From a checkpoint of a small transformer trained on Wikipedia: MLP 1536 tanh GELU, 21.6M parameters.
Each number is 500 + 40 x the weight over its row's rms, rounded and kept within 0 to 999. Layers, rows and columns count from 0. Numbers have three digits each. The size before them is the row's rms in percent of the matrix's.

# layer 8 MLP down, 384x1536, rms 0.0324, rows 246-383, columns 1248-1343
100:439513520517514454447482537443475561473445523430456471479450558399428494471508506551424472476472615559533486509532499464437546519499475568458524506480543445480430472549555491471466466535551498508486469419505488426506469522556401532562506528524522528514499507496494480462533471490476373417
091:503465478481478524474466580512619429506480529439435495515487506452467527505555513595537455448471458480556555556460515488497516486480502518412505520501489473457533508477510559505507521540496409438485534438514494538445489459507462467568527450546458416486527473529461485560518492427515454476
101:493473568524458496540551452557445487525518501563490501533566527551587479483456437508509582455538541465514517507430510552534489508583477567578472515537513478519522505489461492497473451556546525516570520565556502551469453457545459500527520488463516486471510509512579465540455518429472573459
096:513468539445530524499402495451536486557492520521495454489506483530565515511503479488508533506445450480470552515457533497496517490498487550505465554525445494554500451452515412508528455506509487435474447444409503491474506510502514488491481491535438492507562508503490432529514495522533469518
100:519503497522489485507479473518478498477491526592522513473528497478376565525505485548484437537491474526549411478493437476434501496485533516499519461498528494512495567531435544547504526556529409421555522468537448597545530464431527492589532441506459549469445450461543520478533469514476583479
097:440526484524516496574463533488524463488526478592530521522486463509514479636520432474541437535513527521510471446456507495467539478489567555464538500527525515481516517512433487553510530501517486541563489507538503473414537530548449567474581509479516519548548516505471493493538540491580448523
100:604554459484409484511526628497521547505511564489527501594534577510543487461499522521472405583468513428501475547564519556485493502478491547614511508477485560539505435509548399534506457475507495474513519464448439513537496468538569470499526524516527496487551504486478461513472501537424519536
097:498458459464512487556473432436468486520465523469426448510561515454527512501476513483517562496413513503558505534517421475501483481502441602538511532515446473512511453533488476543469519556508446407500464483424494415450437417438480483486468483441558458508458497557519505449497410496477633504
090:513447460575532535477482534513419454474495488500475478529516499447529531407584485450582543508555574485517447512502556518531504484449529448495497460477531494510479485508541560557500492479429545531557501450494537517492546504558493470482476526478460555528529476408474517495489488519525520438
101:476397493514498511519509499514390414515583501451477533417469533557459432545510497501578440494524458476563533501468506494431510481519516509492518482456581532481510534505499492483521380422473545413490507510531484504484513529523528466470514485509509587496531485516479421450521576452525443516
101:492527489530521484591493489484474441454559487453513420516528480509561480516529475522523555474533500481497586561575564541465606503508563584469518486467496492498512453416517476506427501484487534459436540526515476489511550512420440526488536534502429536565487511543523589523470523384502448535
099:480503488437509463469536516484516461487478534522512464537598461530525526481439537445523493436549538539513493510402451489517488455524503520478578458542444485505476506524434517505476514442475551532556515500499496471513484468449498499495539467536519496436499467536542521411505433472517515474
106:465525571501552531515485496468493458530488561558486488568530493519522503469542529586555524537529481510455492494495478546509471498468528560516470489475471597512557493463536520553593474556541498371573482520534528468511519531503485478463517513511542549557527520517534530522537563473566533533
098:496554529485506553530497566505511422520521500542570484500456447473495498520456508526540477575542546492525537490514556498529431541531487489463521462564501518532506485532543485547505530471561438568495584492506509493489478543512532531457507526433491487522508534540540513604540491597535470533
099:533534506445561542556511413400526472492478461544559565477504510509426493451501470460556453499431565490462497565545519493528514511521452465514522564431520460485569516519458504399552438491475537592580494445506493441508476478470530429429526508507517483461524502496509501505448570485545440478
099:512521567554568501467425590487455579460541524533532505568564458508467513479523482481451542503517589437550592525451492528473485505515488537509523526490506525490600489469512585466541528560542517497549519552517470508426517556596526471540520558467503610500533553440547525473529485514482538482
099:431522592525512435512546510483524404460491507547556479407484492588455458573541481515507446405476513470496513502450433522445537594571499436481468483542525474522556465506407529500453465485530494504496472437506465522517480519461559417539441410514501539539543489565536482522512522522473400513
101:514470469508484537449515520479582535483482538509521477503522507499454496556521495472551515501526506475490565508442532465541483471454569564425508469504444606581527462555511509558512443515538511471412470519532425536585514518604498438517550493495524473528456483486455463459552485523478503507
103:489442464438547444471464447540539520507504554549459451576496497523437452504529535553490521572416416517471492516471542468502478481495410502524475415442516430473542562489549474433493488542529528485460480504455507579507448500518498506602528474446518489526497507443432581522520510428464519468
099:496423563460470440542498457516531617641484531495460575586469496514446432544517522473504550492513429458509526504536467515443477475548556507556498523474485427559482545496463572508507454504545465539495496441521541502485490448466490475573490531562522468558532498493445522532448509477512503486
096:489584464485558463533446535544498489537537448494520521477520493512539535524494463528466512469522472499453494516535471540451399512490501424499535457512513485478531544442516480502459540515457445498525484558455551452467442507505563477467486553487438509497528556457539479510533487510521500469
099:532420525526579534472496541573472484456496589503489531471501492484425461455592463482531520536564499524456500525508528446471469524484519472482432480503542528577494347565545527488528491490545405468524460523404480488546465484593511552515500479507515566497581472475470486532524508507574555462
100:467497515465524443556517522466501558472504515423581515497552492524483529476558458557486444447502525609453565464516543448428511458545481575449480517492521520542496442466512432589529479472480499537441436518551483451508503506523535522520495462450525497456464548488469462500504499520521546447
104:491533534462476561440506481470435570492467437578490511517560497546543538476483475466488550516481522556507517527481506474514505551537460587488515485430494517493478508468475449474460492515477453507517519588529499487527445450490484517492467525504423523578390444528443513498469446473524474460
096:578573468444465518530487437485496471377476528508435477574447412527502457505497498590508481474448503551609503527535565480505556531451469493544436571538533578447524567478542464535481408568529564516489445515532557540456439472571520509470493542496486494495456521463490530478511443417575466459
105:499532452557544530547462471532558509507547452498541487560497521503485556548604518505469463518466523519466502467493557470511512487471446480521534471464436512529487502523552557545486617476543470494524488488577479511483514487445412505501476494508472496500553509479458497493569505495517504486
100:491428492391465524443528521527516491469482469474432451610480416474555496507498473531470532488426500430514508447501530505547484449517518605553458497531452464468514500416505484547438473486507497481469441468474490468512534539504440580542494526413446484431505485456466558422521447470507442492
103:559487494438548475560553556452582501549552514481440501512458517487477465446452544515475533471499628473512486492458474464569521493481467409528517509509453471429508496472515506493437525533459532530560579514520452488511429502583475492486559511487489497441572511568470502533472509470559498463
099:528419502513553430429474509513529520449565487519554463478446501434453497497563522495553549561471479485538492510421534465462488515502507493515559532514548609505484460482509546419539454525488476555504470508481528451521476424505472521583501567468510456489473602471531512491531550505479496499
097:561542482534495432566528485531497560486547457521548504486496492580482527459460455558539482412512550475483513467447456494565476475454467537429508471475577560452525513550521452484450528456480497523500485514502415478504466485436542452532568575538474485562495527495543565532474515635547458426
099:459499513569464492499479537533485480514454599467461564551435562553496433529523504562469547543513504531488490430522513534487501551511481479470491534501526511497412534442472575493424453522551434487557449487506527492479504504523478510419501450483440474541516529557580420519493443461586511549
097:430469456594489610540553448481486494401441545506492527454529503525463501530480507531392575536411479438460458502449521499476485510503469508489486531480437471579518558499479452514545517541474438555456559464473504464533495478484492550449526492422475520489531434575531520511498510463553458470
097:546512527545487601482580516532514508512519532524555545425474549491431504511430535477544507482469588507505478521510550518416518548475508539493561514484467434567508502486452538547537506488499536458489462468494470460495522518523471474427464514510442530428478479553500552489561533556492463476
099:510504484562472544488518463486513415514515463466400476484444533526494508517524445447384542475545452495508484489557468531488458473493520425556504432551475531533499470541506494527487430503528463557499470510553489449443528502567561453526524491465512529539510512505515490483474470449494447485
102:523499501508532555517491560451501481471464500500518497453498455502476503484474462578438478512466476525484498551542423503490474518465515527399506463507481565557500458468534558518452524441474505515468546492575524492489517489504550473518543493488474557503554442505502537466531508459478607488
100:482438570541446532599521484581480473512539510488469514470427516484506463564463455542503484505462436478529408535528495520474463516462474452525487521511536515541491421440452470488461543523532532501461504482537499504467533484534463500482513488506554495554477497464472489569488518445509487470
098:480504505526465492564525453479434507498550468498441467426440475523552481557498513511468511481471458521512534462504479479482496506452480487452528432481522525481482445550550536574471529476516489458472487543394463472508476562548458438521480524515470427563515518507470459472571505565404378446
101:472545469429531447438521436454518482534560478469552511501480516527499461571428509483460525569544495522562464461480463466538462475499487462488550498499587495483503566473516492494538504434500561482475490560459462571498562426516479562520489525545465457502552502415481498532552577483449504518
105:382515543508515452547501468443462470578440503442467486463542502503474476502467468426490488405454513475502467463512554522502487454381487510442469420499476543557528504506462487483462490468439468507505515493480558486445558444489468493524460460509506448469538559534573537460551479576549494474
101:437559529489462516498448387528424518463525518496552484455540488424506488500508524573498489429472471551429442566467457531538529525517470467482540408502487497513471505551504458467579402513427500457493483423534544529480552521494421452452511602515580439449508546399536448487527482609459463496
099:445477522568531473458524464404557531539446460519496509462451515444543522491465495495472481466525494488532420472501519548518623536538530440474469469487487440522583480460472468449511530514508440573446489540484488518446506455514531499519432438456381476434530514540446440459513437592516486406
096:449589546523509478519535475508510507542505535454467432485470467487525611469545397514482425508493518472483461524562482517451494479512563471551507514456527500505528478529528533459474493467490435564558549460474509491526579509565431473499521538465462505518534537461424482477494419401542459487
100:477494506468534496464523472459445497531437430472479506510458492488451516422544456510505479483403420539505473452473555533446495517504546495493507527468551514426501548500419515535438496481493513559543574471471476510450442441471455558494473494521489499591527501527485472489469443478535528455
097:463505444474516414521480535450442467594484538516478549510483478494480531413515507529519424464435517516478490466542527450475496502516521545454556418457514505527456425485517506490579452481456503451574435488509539559498468520456517451538466534537498539447460509524486475512449411557442519511
098:492503540507494501455512456534491488489453460531463467466490439527478494498457456573537427500485461500551488474573448501529510435551494464525520568528464432507510477552478499398548510466514446505492468541465457494519566474459494447560493498491512516558503520454557547500577428642444529524
099:486543481572462482529476498524551512458463471445551520516515506471529532529374410444551517503527555444440495533437506548476486489535483461503494536574506477484504478473499527535477509490457504486494527510498575412458478535448461490471538477555478507464449460508476505559499438505469533500
102:505556476503526527482477534485543439548566472535463487526583547577537510520428591465556447566492500461467504457589515490511499431532456526565406570525480531462449555509546494511499594490500472564522459535559452475500507474476542525474467446442538498466549512499513520538478568543540571551
101:545552517442468493553440495450549439464460483543475522415460534472421464557500545482492547505580493559442484492499498544503435482488542469533604534515538521538601528415499468597584502467462552554524503515582526521510482431469590508470463518530483596532494466433493474454470508414514570492
097:493586556503493476466438479533583510461450535531484475559427489541453526482443509491532524528526456475379422515424446505494439528546534447547495561522482427476471498502495494492568450535583561480516406484492469524486498424491404477482469506544516504541465521531464488506566461533492490515
099:516474414490485502431478472457527514491456547454530531499482533428562536509552461545496486449559462497468522473463490527489396468471463458539501501516540488557571489478426555493475520491443468491574484568376520483450505526404550475409461518434488474565496559472437505479489516505556525475
100:490503529529549487495495571523486513465516505481468502477465474471483478505439448579523476540478541482493545505554451492475414449463538498470500533554535496418494483494392670548454434507501567514504531518532512411490492567487447449457488540479460472525506491524528499463501427521444454545
103:443489490524514520499488574417460412476500497520443528429436479582506493544469511490452434413555460524418508497386533499534450532443496596468521527485486438490523461449494451468505446454513479489537595476445477535530513482486480558435481462474528522471467492470572522547472514601499539508
103:523511590442558449495497517551477500525522470579500476489514478533459492463517536488479460581469479512542567559507516497504504484516491541477542530514496491578471503474463524468480498434536478607464441499461474538479485532518487501478472580542429481496544485495498487491548450455561372541
188:544549563541543516536562547557560545560575565535586513536525524560532548505498543528563593541533534514564517563499486506494505528519574520524462548530491539557518445556578500555525487506519513554521534518543500549568523504503579515526502496523556519528507564533476501485505546527495558537
101:535505500503547477588562480466500437502532498479528462615543578457511430448417547486475496548499523535523518513419502524448485444445409489500509634548449461579522490450565444504474465565462466417561492479517465467534486430488520466442461560515423379581488561551494470471524539493471481443
093:512549567518509524431474465566609486498504542529489590551565508509524481540481498496455596529592498458546515407530503479526529468522422539511487488529463428452502493416409464479497535599531570467471507528470511528549526507506529489506532524503533507476473498469535469526463500468508508457
098:420538505492510422562476546427550472522477496465444470475567500503507463562470481484467464495501506487486495454542478515490443546472431530512499438539421519592502449476493500500506523520497495497455534453511507476461497519453429527473465470517528486530524560511491510489490517488434470460
094:469526462542566437448411520464586435599554520506540542500511525521479490517450468523467562538482436530476410568544441455497538461519524471449509470521474518475541465466514577536493493470533522471566510510451523487489557519541470566477546501605534440511560499507553501508509496479469555550
100:409506507441496530519508513498539442472523422504454544531455501500570538529449431545481518509472543491534548533527487550556498448503541476520501571433441464499481551486511538450513543500569526493475498503595527498473560504433470430502506508517488520437471499437549495546505470537475551587
101:476456458548536509471515480487490530469458480528444433538512553494506560522516486493518481472467530448474507497470448546470476475535476474491467539475545477614541568486503492514430493536466513491469486430535551562526574464540454444499481449508524523506450439551483474460429475547497490515
098:493569493533538509502537526550480482472505547509503495538462529512459535476478458518465540542499504497473500554494561512485528497518488465489488490487487486445455592479561469474440463511506513546522490480502406501505481534487490510465527595474484542527461469544464549496544520460535437463
098:571531488491515563513549520517473514499481545497499548538515455466548591509531437489515438486529474496509417500483492509512518489478546500514463480505501561484493514472470526464494478504530488502524494510534527417540474464476485521542470493475399507432503450561494579546504453557443529438
094:529499486540541490499550536491545481477505457527502472517473455535356501456526493484549499459527498471525480555547497491493550530466505521476504507452526428466472456476557514456487533417557471457518532466503507558468513514492475511539516503494512506476514506545520483519477483550486551550
101:536498504604472475553440439520376451475503506389555572472562513526485559420492542550499500510523518512579509549480444536471498519523562568463518512471563551432467545482480527512524514476530512521500524507516544487546531468488523494533453552437462466494486443482519526517427532406494421438
097:563487433469448524573504384574552552488468541512465514516520518528467520436420486543471558491479533529452478507545511496461472542467522530510471569477410518539485515492487537431446543555468460490530523530510539489460481518427541512414481526520463518507494444514571475547540549504555572503
095:574486437561486574528506490460531515537542498517507473472490571527587502505588519459481493515503512511559476531573460443537504497464563487534469497539491503461521492509536507526438464494503550556464550426444495546514467535494485488436512466553529479499488455509505526472540555440438484498
099:405484533553470465468468461488514565503506540562468508506538543435456479483548436492479502486553467538477495446457483516537490509497493464516539523554498504442448513538482512515579558553482512480446500508545481514526515454502472536439351470508481393527430525487443540467471511446530384530
102:440488487406502515510382478520570428477455542552430470519516463564518508524493574522524527460524539436464508513535520551471465427534540523423491516521452522556485505502498573535448553492500485469461499524443520456465514437474470470517541462487514500463487535515473472595541536509472556470
100:543449410530541531489462517450516485534562504521463474497462533494537465483563422494441595411458461535583425420520522461468558506478532459470453484490455474500454500559444435553496501548490596551623443485460479473497465425511451461529499488500390560413457535545450526534476571565511527514
101:540498496517432537430455568492545415495535485514508481483480583423498487468560494510513486537564578514455412482550459494484498507494480537490558549509482444520462525399463499514542526573514486505492465470523489435416535495475499535489507500485510501449492487423566515442493505529465548548
100:477505470465500501489501511434434560480473481458488510450539476563440466488443558505478551547537450468507553505534547490462481468453460514467492532519503480477507466498519486520520566477418444543531458630501470492556469474432551466463465497534466538445517450481440436434507505518528547548
098:535504422506471522469573458500565544482562545491545543477521503484546448506485503486517474486505517459506481476542522526502407500524563419565530483558496443486546540473495550480562524452492525523488552425443477561603497478469532498543533578470508438482454556485488410447511516469543593462
096:506474550583527475501530436468557591511468462520514531493481492496530585493517564477454458541474605548583558491541591491479606520505497586437448436482515560503595543492496484558492417433548539445516440526497503492434451501505569514563533471417518488452503528564399508515448501440461383495
101:516563490518531491518472436519464588544569462464630534494416518512509581485470532498531516568494449561522492497510514484482457594554477451532426570497510514542472540445525531514522516450460517505455509493437490463445531524552511503510546536501465483436545530395527483569502562500493456500
101:573463539492426487496524508577459503481472564438464549473485577466524524535502502500493533476511446489496455460488473473501459526522550586483531450499475513479500513526511512452469507503501549513564525535499509541493500565455492507548507501495491496479409485527460568583447507528483414524
103:535520502552488505428501471549487506506513429482429461507550468428577494487490546490543551408489410499447477486498537504533506509460475492493513396470527504553503479580479515461528537418445466517539501499474492478603505557436515566495478537449487493520487525520562494510437545504526392516
093:544559527488453514548504548472446488482538514556517549546497534546477520506526570523530485490540590538504461476510441511535507474530537466573555580473542466486470526549523416477522558500519552553475530466499521502514514504547426456456511527520583532558503455442511473518504524545528513501
104:481518527451559573507449537511501456531472468473527481490512593511516483520500512500498498497426560494503527537490491537508532541509449519500510585505443388517500487533453450491491448429461512497451502488537503483487583472488422474538460478448521522520498497504438495541506507552519479495
096:516523561558439401448525522497583406444546518576553462513522481400442484576470535596510498485462459497561517459519496580539486485450524541469499499508488418499526413537482549483516517475494505527532473426555458508565477435501548530537449512513552492477450550509483489537508590523441567454
104:461560549467434457534547384510517421467491513487437456405526462561476496477538512501566587478488479438564448569549526516553458549487460470500500457508508507515513556487531452416550522521494497480562495460512531520486489510514501488562509463447496468491549468446542523462494545549520428441
100:548512526570571523513531485470563552460487530482513514528460536480515529542501459505460526510475535465407484547432471534545521532550508457508470561503509512609604495477517491506502472541530549484490516463491483435518550484532473547584467532552509488574477468519499497506573492533560477542
102:535556454483483510506445476484489531471414573550523477490549532542521494529548605530489528541563499530522469461527507417506504434480490497482504496543526509496499479526432478521546459498468540522563563486507496453554538510426452532563500558509527498470430483570409509531479583473572501497
102:537493499495496525480531517436544471482538463455529508531475443439569514509459523515494465532464487516455515528489479510470472502608520377438471471479514568454527519433546574510506513521461423511548420538508489457515480464518501565563539491503477509484489544511472554487531491389532532497
095:508487507502474454534502396505424512547468524501571523538495531498500601435516453497501482483547498492465473506485504473481458586547504507516560454567450440458380460508490511441401496489500531489487503471508476490521500515555487502538482439564519558548511560472434508528579460562578526564
099:426475455440488473559457459546477479531502488518492511535481455474538483486564446482524464530571516510537440546518479513467521510436502493490442449530547596519475476524479526510521431534521479454431426508444541454505501547436507465470561465484541491506496486545454469504481511504492439460
098:476446491577467543546481502470533437441538453520496479495507573549544551492535521457531544503516493487436508445483590474458467473438487486520449473549518505481513474446527519457475466476571526536474518527416457491445476470482508453508441502396490519568509477516536503501505563478471518474
093:463467487453506536514437522503512558578466549516494539528601515523467524489525480502501522479516420521514542498504485516507576444585494520501555475541590512475492527462532496526533506535476540509540523542523515494514440559485496485523484511473534539494517609498537482511554537484540571428
098:530526503410493546440608540456512468517485494477519503501499488510451473505497497486422499552496519513498434541524486508567509420524470408508459441442509507570493502415474473527471462578482490463503553480497555530472474460451483474448578532569495483584429472514529505518571507429471553468
102:473515499444503528498539490530483495508562418485572476500450481482590508416502468486528439437483482464584448451469493504435474542549526448489497552442528567441515484555465496500490489573410529503413558441514541522480499469525418491463522463513516479505468470506563504511482469482532529459
101:436451530501466472488489522533485424520506520464493502479424503455514492479470492548485463417545488475444476409512540473487554453498464516519524520444522500477466537457470445431509507468524512569525485413507547518486534446450543528507509542508451561549510507478525482444582503399561457506
096:484505481457520461476440585523515570499498445569547474541531536513522525533483438448495447496531515468509521504499566481432550489499513546473447503476494493516534489450503521523516452547518489518419475519565528501504479445447527507522440540529497562549492564498510561478531473482448424503
104:456443575483568455495481514501464519484493484574484490461444480424456516476499414544504511470507512458420548506533474530482552622489479499457464495491501454435566514590469524504537486480533563552507554456499524464531501519489466555535524554487528485457538446488546535521513510577415480483
101:451447518454479487518492519500523522465478514551523514592524479492502559550511530558443469492549534493522597475508570505505493425469448463506486430510589527534537510515514512508446510464498453548505535482451484507534440574514586470470511444590548542503516567518471479546479512504468578493
098:568545455574485527493494462480536509480442522517503505439519551546493530427501548472471437473516504441456460490505511505532536486475493479503472528501461469450497570479499463509602486450562545501496438506485498539484495405556435431511455491429560566527504502506492437428505530463484469490
095:456543475477512447461474556543519503537502554526530517543514438451484502520473497485431522499535531505505511481430468509520484544582472499533531542485509531544484474511559509562548519470507529559503458542565575505430476503522564524452477458515506503562522517513489494518479498602524566539
099:495527538510512454505474517496543581498527447435526434551482497494548533518514528511534510535514469461539472469466525478533447465501408517557489500499488526556470493525391516498480508604493589452484446514515452488507582538506564565473508467518472540539536428473504557501540505507506416524
102:505496476465455393481487463525446487507480556580460515527511518563472510541524568525553493437499498510493507437549460579543543504570518473486503349463525423442521432539469498469498526547527546494471512422552524580548576569496499519498489568559418502499452524550507532502467466547460488459
102:592510540470521524446543482487485563492546498480469476514529455511454576505568511465483560538422545580566527461495526447477509536477498447479483571493491485539431495523485457545466468474451462468507465544518525537471476523493553420575471532488446416520526476509557465496517492579428460515
099:542523440486551486523432515486487409520511479530470577453506505481492498534484526407552476482498531531489437523530445513484532520457544469470508427465383480455518494478519469566491464526536559468451566414512523422482549428486564467583489475484473550577483553513487449502465544481440467542
095:460476457565461538513447489469425502484515461523486573478560472546494522486467535507537514498483469504481535471488513496431450554505526483493433524550497511446485541518547499502487486496480462574526535473489492482495486530496557475524419460539463521456401532591475526480442476477452530519
097:481449468520506460511501525454473369551423557443500421470515560437522449554527473535559540450408580525526428481505544520449508494448496467594502403484509561515501424524607524427525522432521579495438459502534524510473515506506614450503489555507487511471459477530520493493527513442493450521
104:519466463448463485510465436560550535481457602505472403556462479512527545483496474439508450506446505519479530507558479474444480432561458491450503499429473516530459425561561499478476519446553522465476545501558393551507557520477477555470463493478451509465458588503507537497526529491519474502
095:539489472458519509468517581527506486509494494520466479504511486495521541515493485532446475552526511520496460517482435461506558524500495480475515473513456600548487533511501495465458491448475482467459521518486578439477513457492488450533576523476500440530509535436507476451545496534493503487
104:498511523460513543426426481567508503517523572508491529567565411515592536538470512518518479496512485442514572571431549516497452435460500483499509459538523496470563488445491548524529519550517526535490476517535522410502491483558549540614494469538511440554494544507521537549549480544483526507
100:500457471526437475480500540561565572440503462433414540556525495509542527472484447538538497543475432494447509467428519459513532522554516546475489480507385509428572464548431490486502530471550519526486486503517491527570555532479490527365531584514453478553507502557469477563524445585458512522
100:491490436444489505516533510540540545477498548503432486571512518478453455521525424413462578542485477581526503545566434513482503487475481581504542530538493512474478513548444505448430482535469499456444521435554609457439530491522418482520520503491527467476503438505516585436509493486404574507
115:497548506474469548398449473468572465493461417497455408483496428480548514525471525493469484516450570507490541492521508394447502538499520482487477444471512450451411437525477552504469510501513484460427525487470468511494493500515519473431552500428487441552544537469467485478450591518504482473
101:472525449488498536518484537431591526449470506532512545439519507506516467438553436507448515531484477509545451500534493485514544522497467485500458533485512535400557538461483472526592498566523520503461521457472526492521529459441468500537514497546463459543485473490521436474581492513484451581
097:522566492581498581489484452507468507492520503467485566472400565494529512429513552487532486490469534500483505539495413519530395474430527439470551397459450466452536433561513504492483470571467495498462513507500508529423459473511504541570508547470470520558477446496568444509457506546517478510
101:486479486476552516469530382489544479461536505521501472502535444525523510461471516470569521423469516443607475505530492474600487512538484542510561484536544454496508477535475471533481438491501539410443539467519501568480524513528470501467509535524512492488534500496493466514517506578484491414
100:529546535567507485511530481537489459444554492557508541531545471546471503486462488510470535412587451519501452511515425525497458528533508464488502478531527509514526551503496508563493569439509516490484544471550537502554473513445515498443490563481490505453484499493517540518482513566520499528
100:503510449556512522486487555493449446484494522392492559457442456493524394488494551496495524451497528512493543482490467536516425489523521455482586529482540488531459508471519535549535517417454533473485463435507493489486526538443499505442469478564523477527462532578474578583526483491509450538
100:492438474497493484553493478508515524509494492467539493414574474551539459535472462580511528513504502533495495462535531475517444497484491507462552551515433511441517495519545503470540436486487531528473541513506550409534486518411491509466512467492566472468472486472563522488523456475454598532
100:596434508509528502485475497527454542475499549483501417499482501519565525543489484418491522522502502503462444475459532503488462489543590473476451471508490507557512497540465485561586486533522425475472510465498425498402487475539493438507518492483446459585517531500451480455429438552457479445
160:568517457470548473517479471575527517499476528523570456536509546533567514450476527470516516494472482469581455542508562407450504537434468446470521486541522538470479499481605547618548487493526500468527560471547454538428496516497581503507538546449465454502526479505463543570542494489505513526
102:512473562485497566478501530472526493492529558454405465539447461551410437598552543492524478536568581534527557449429470488581473471466482528470563494427538429514541522515476519463514453619425487491588446520507501452501515500466492559548515474431498495442511508487542520578496535524482473583
095:504533587529463486489516482500503540502476449514508541503453505551554529451546467533470480602429516531456519570527563522527540507511465485502488521511473494402542587496562459467499494446522568431515471476493506514472432525437503625526468460471455531510489519483470496464445592481493534466
102:477510589507494471482562492516474512599544584546476511535456533486504515529513508525534504566508531460490451425566550540474506545513474565518453503510567517566490529481503500521540467515545514475493534511495499479524467464546561550469510519510399542442500539602451521442409501483532474536
096:547537522490516503454496521441530484517548515485481563497500488427494463482472408491479513505534477503529524493488520442488410538500496515484478477460546438512556509439432447386488545528533567480516489533507478502508509549580526508510549448514487492455456503512490545434506467506486531474
098:495487450492523491516503497530526490537451506540529465542472418446554539516490529460451486467460509480557454499478512524501466474474443537443478550470536505508457541503471505464485482530448462497503529502519395488513527507542493518570551523469488487490470439529497460483467429643498509441
101:515443465520465413506498494523499508520525523528547479480478421471468499554490546471523488534496513476541559488531588544449464438481401463436503493525548528493454542482481522538564536540480486469479545493494447506505553464508437554562539508468459539550542529469489433453528445505471493466
102:493499542538401468505460432527461454535495457509519516465561501589494533521491509549544498547452498471559552506496589490402468502472510502512538523490501473479443500463541545566510494485518478512494484496526489455472517535587505526501439501585445474473503458442515464493437477456539487544
094:453503542548524465494448424564419499453502541525536495457522499508501427460462563470608491515532484513508470534492507504506528455553489519490416440503502475466473488497532538534587540477513546518462549510531453508519469458454426491504556537411550520520471436529492481396486515516475510515
098:514523472563511504510505526534521499432569479566458522526477495497514468493449501482508493465496507490523534422538583521552504456472493520490545522512514563495477588517527485556413508451478551529465537506514540527560473603471428511560443446406520526461527513452571524495522461540507461406
095:516439524479450535487433526582448498519516576559596489506533535460419480426450458490523479478520441463460467453542501555533482461443498530520512499476529525501502529431494512481558531508529458442487515445504490502558474483619519502479457450524460410552474442546514557538494446511470516502
098:483484568518478463499431521574517480476503513564515417416593512536572448496540551418468529486549482489476546527528506490502530485422492512500465447466506527466522516491449444537497462469475500479464501553474484531534511468528554458480537420514511527397459519501492418462515566528542442561
102:555520522488497537504479510480533454493526453496507506512490476540537536448587522462477519440458456479574443560617432512616500485524435434496470500537508517453494492437443427580471409513478479603540527489438535466493508518501460493496508501528523488537508517550471525595470533428402517536
101:535476498535475450456522487487496471521538490537518552520499473472565468468505550540398533510508548578491500544486521588540474505566470449495500524558525442615504486499503544462456551411482419462555411575530474401539532494467455420491447550486486552465515464495515522543535493373572580497
097:497589523435505490481447524550463496495519481485569513540489503479467561470478462431531555469424549485500536547523428516548439524483471507521520436472470505485563495576556535522516498495541471519488499495505477497494598508488547493508499495599509514462469454529537446494499450467613522457
103:523490574536529452457473534490451532502523482454515549461517469465451514466563453492536477507526514460543443431527495534485499483473495504518454474463460562519500498546554541507516507533462536531527551549553525542471544562519547565534491437434496501528475439501431450452452525515500570571
100:547525491501464569522491521472515459521468502540503539420506540513453527542487503501445385523501497469471560467539507499563491560454547517455488514601505452518502515448611525524514638448509513558461529504565549563541479474475440520471471564471495475476509510469542516484499496438480508524
097:577510580444500510474471458520481478548450483582455550495486484494475523504539441434508510488508449497556577473457577444415428458462498502470431474485507483558541496474519532461484469576533476517440460508505467459520439465545568495515517499388556466483477459492451543504479443501492545431
099:457553471512546554481492455442590498484463529476530568523512487559463447502463518457517426456481487503543453432360453516564528544500482444465534462546494526459492490543448443486483408496536476508434491480477476479543509511526516504526500493434514551524463507541529570465520483476525560539
102:421588569538447459559536462489542453454465410491454459454542480424426517466450484432393447494467504491498421501520488532504511441598506543485522502500440422542478485517436524509560472497518463501538553495574571506524547505443437479566517514471443502437502532524569446524620509502497392482
099:524578503483514465517462531516456439538506480437571479568510529523527459543564544495480482613548543446568459529500566504447518513614505507520505510559515535505501510396539523486517523478542495598485472551464496483539374577507510460534507535516539550573576478412430555522529556482546512527
102:518525542489534506486491538512544520456515533580535453541491507428507504506538480442461502442511522508594468482534535512551548533501475405468413481457530479545532481530521521535498509444491440516459496481495511515494474609492599540531520514540535509418517525497464546492498514594506487478
102:505550503404560542547509457531410521502519514446478507517502504532515377438499496525477538431458472513521479469510590530551541556535519454467448471475400463486495535514556533465516432462528526480543535446531455477518533464530527519502528497457461451439519493530482501501490484470459450502
103:532559460459561521514495589465477478497493570492516494558492490568518511536494513511445422522588486417462526515495505496520489522541507593554519482481459527495440487417475486444508492493527497553516580447534507548458516550550496543481525419493516513560441563489547495492412553520555475443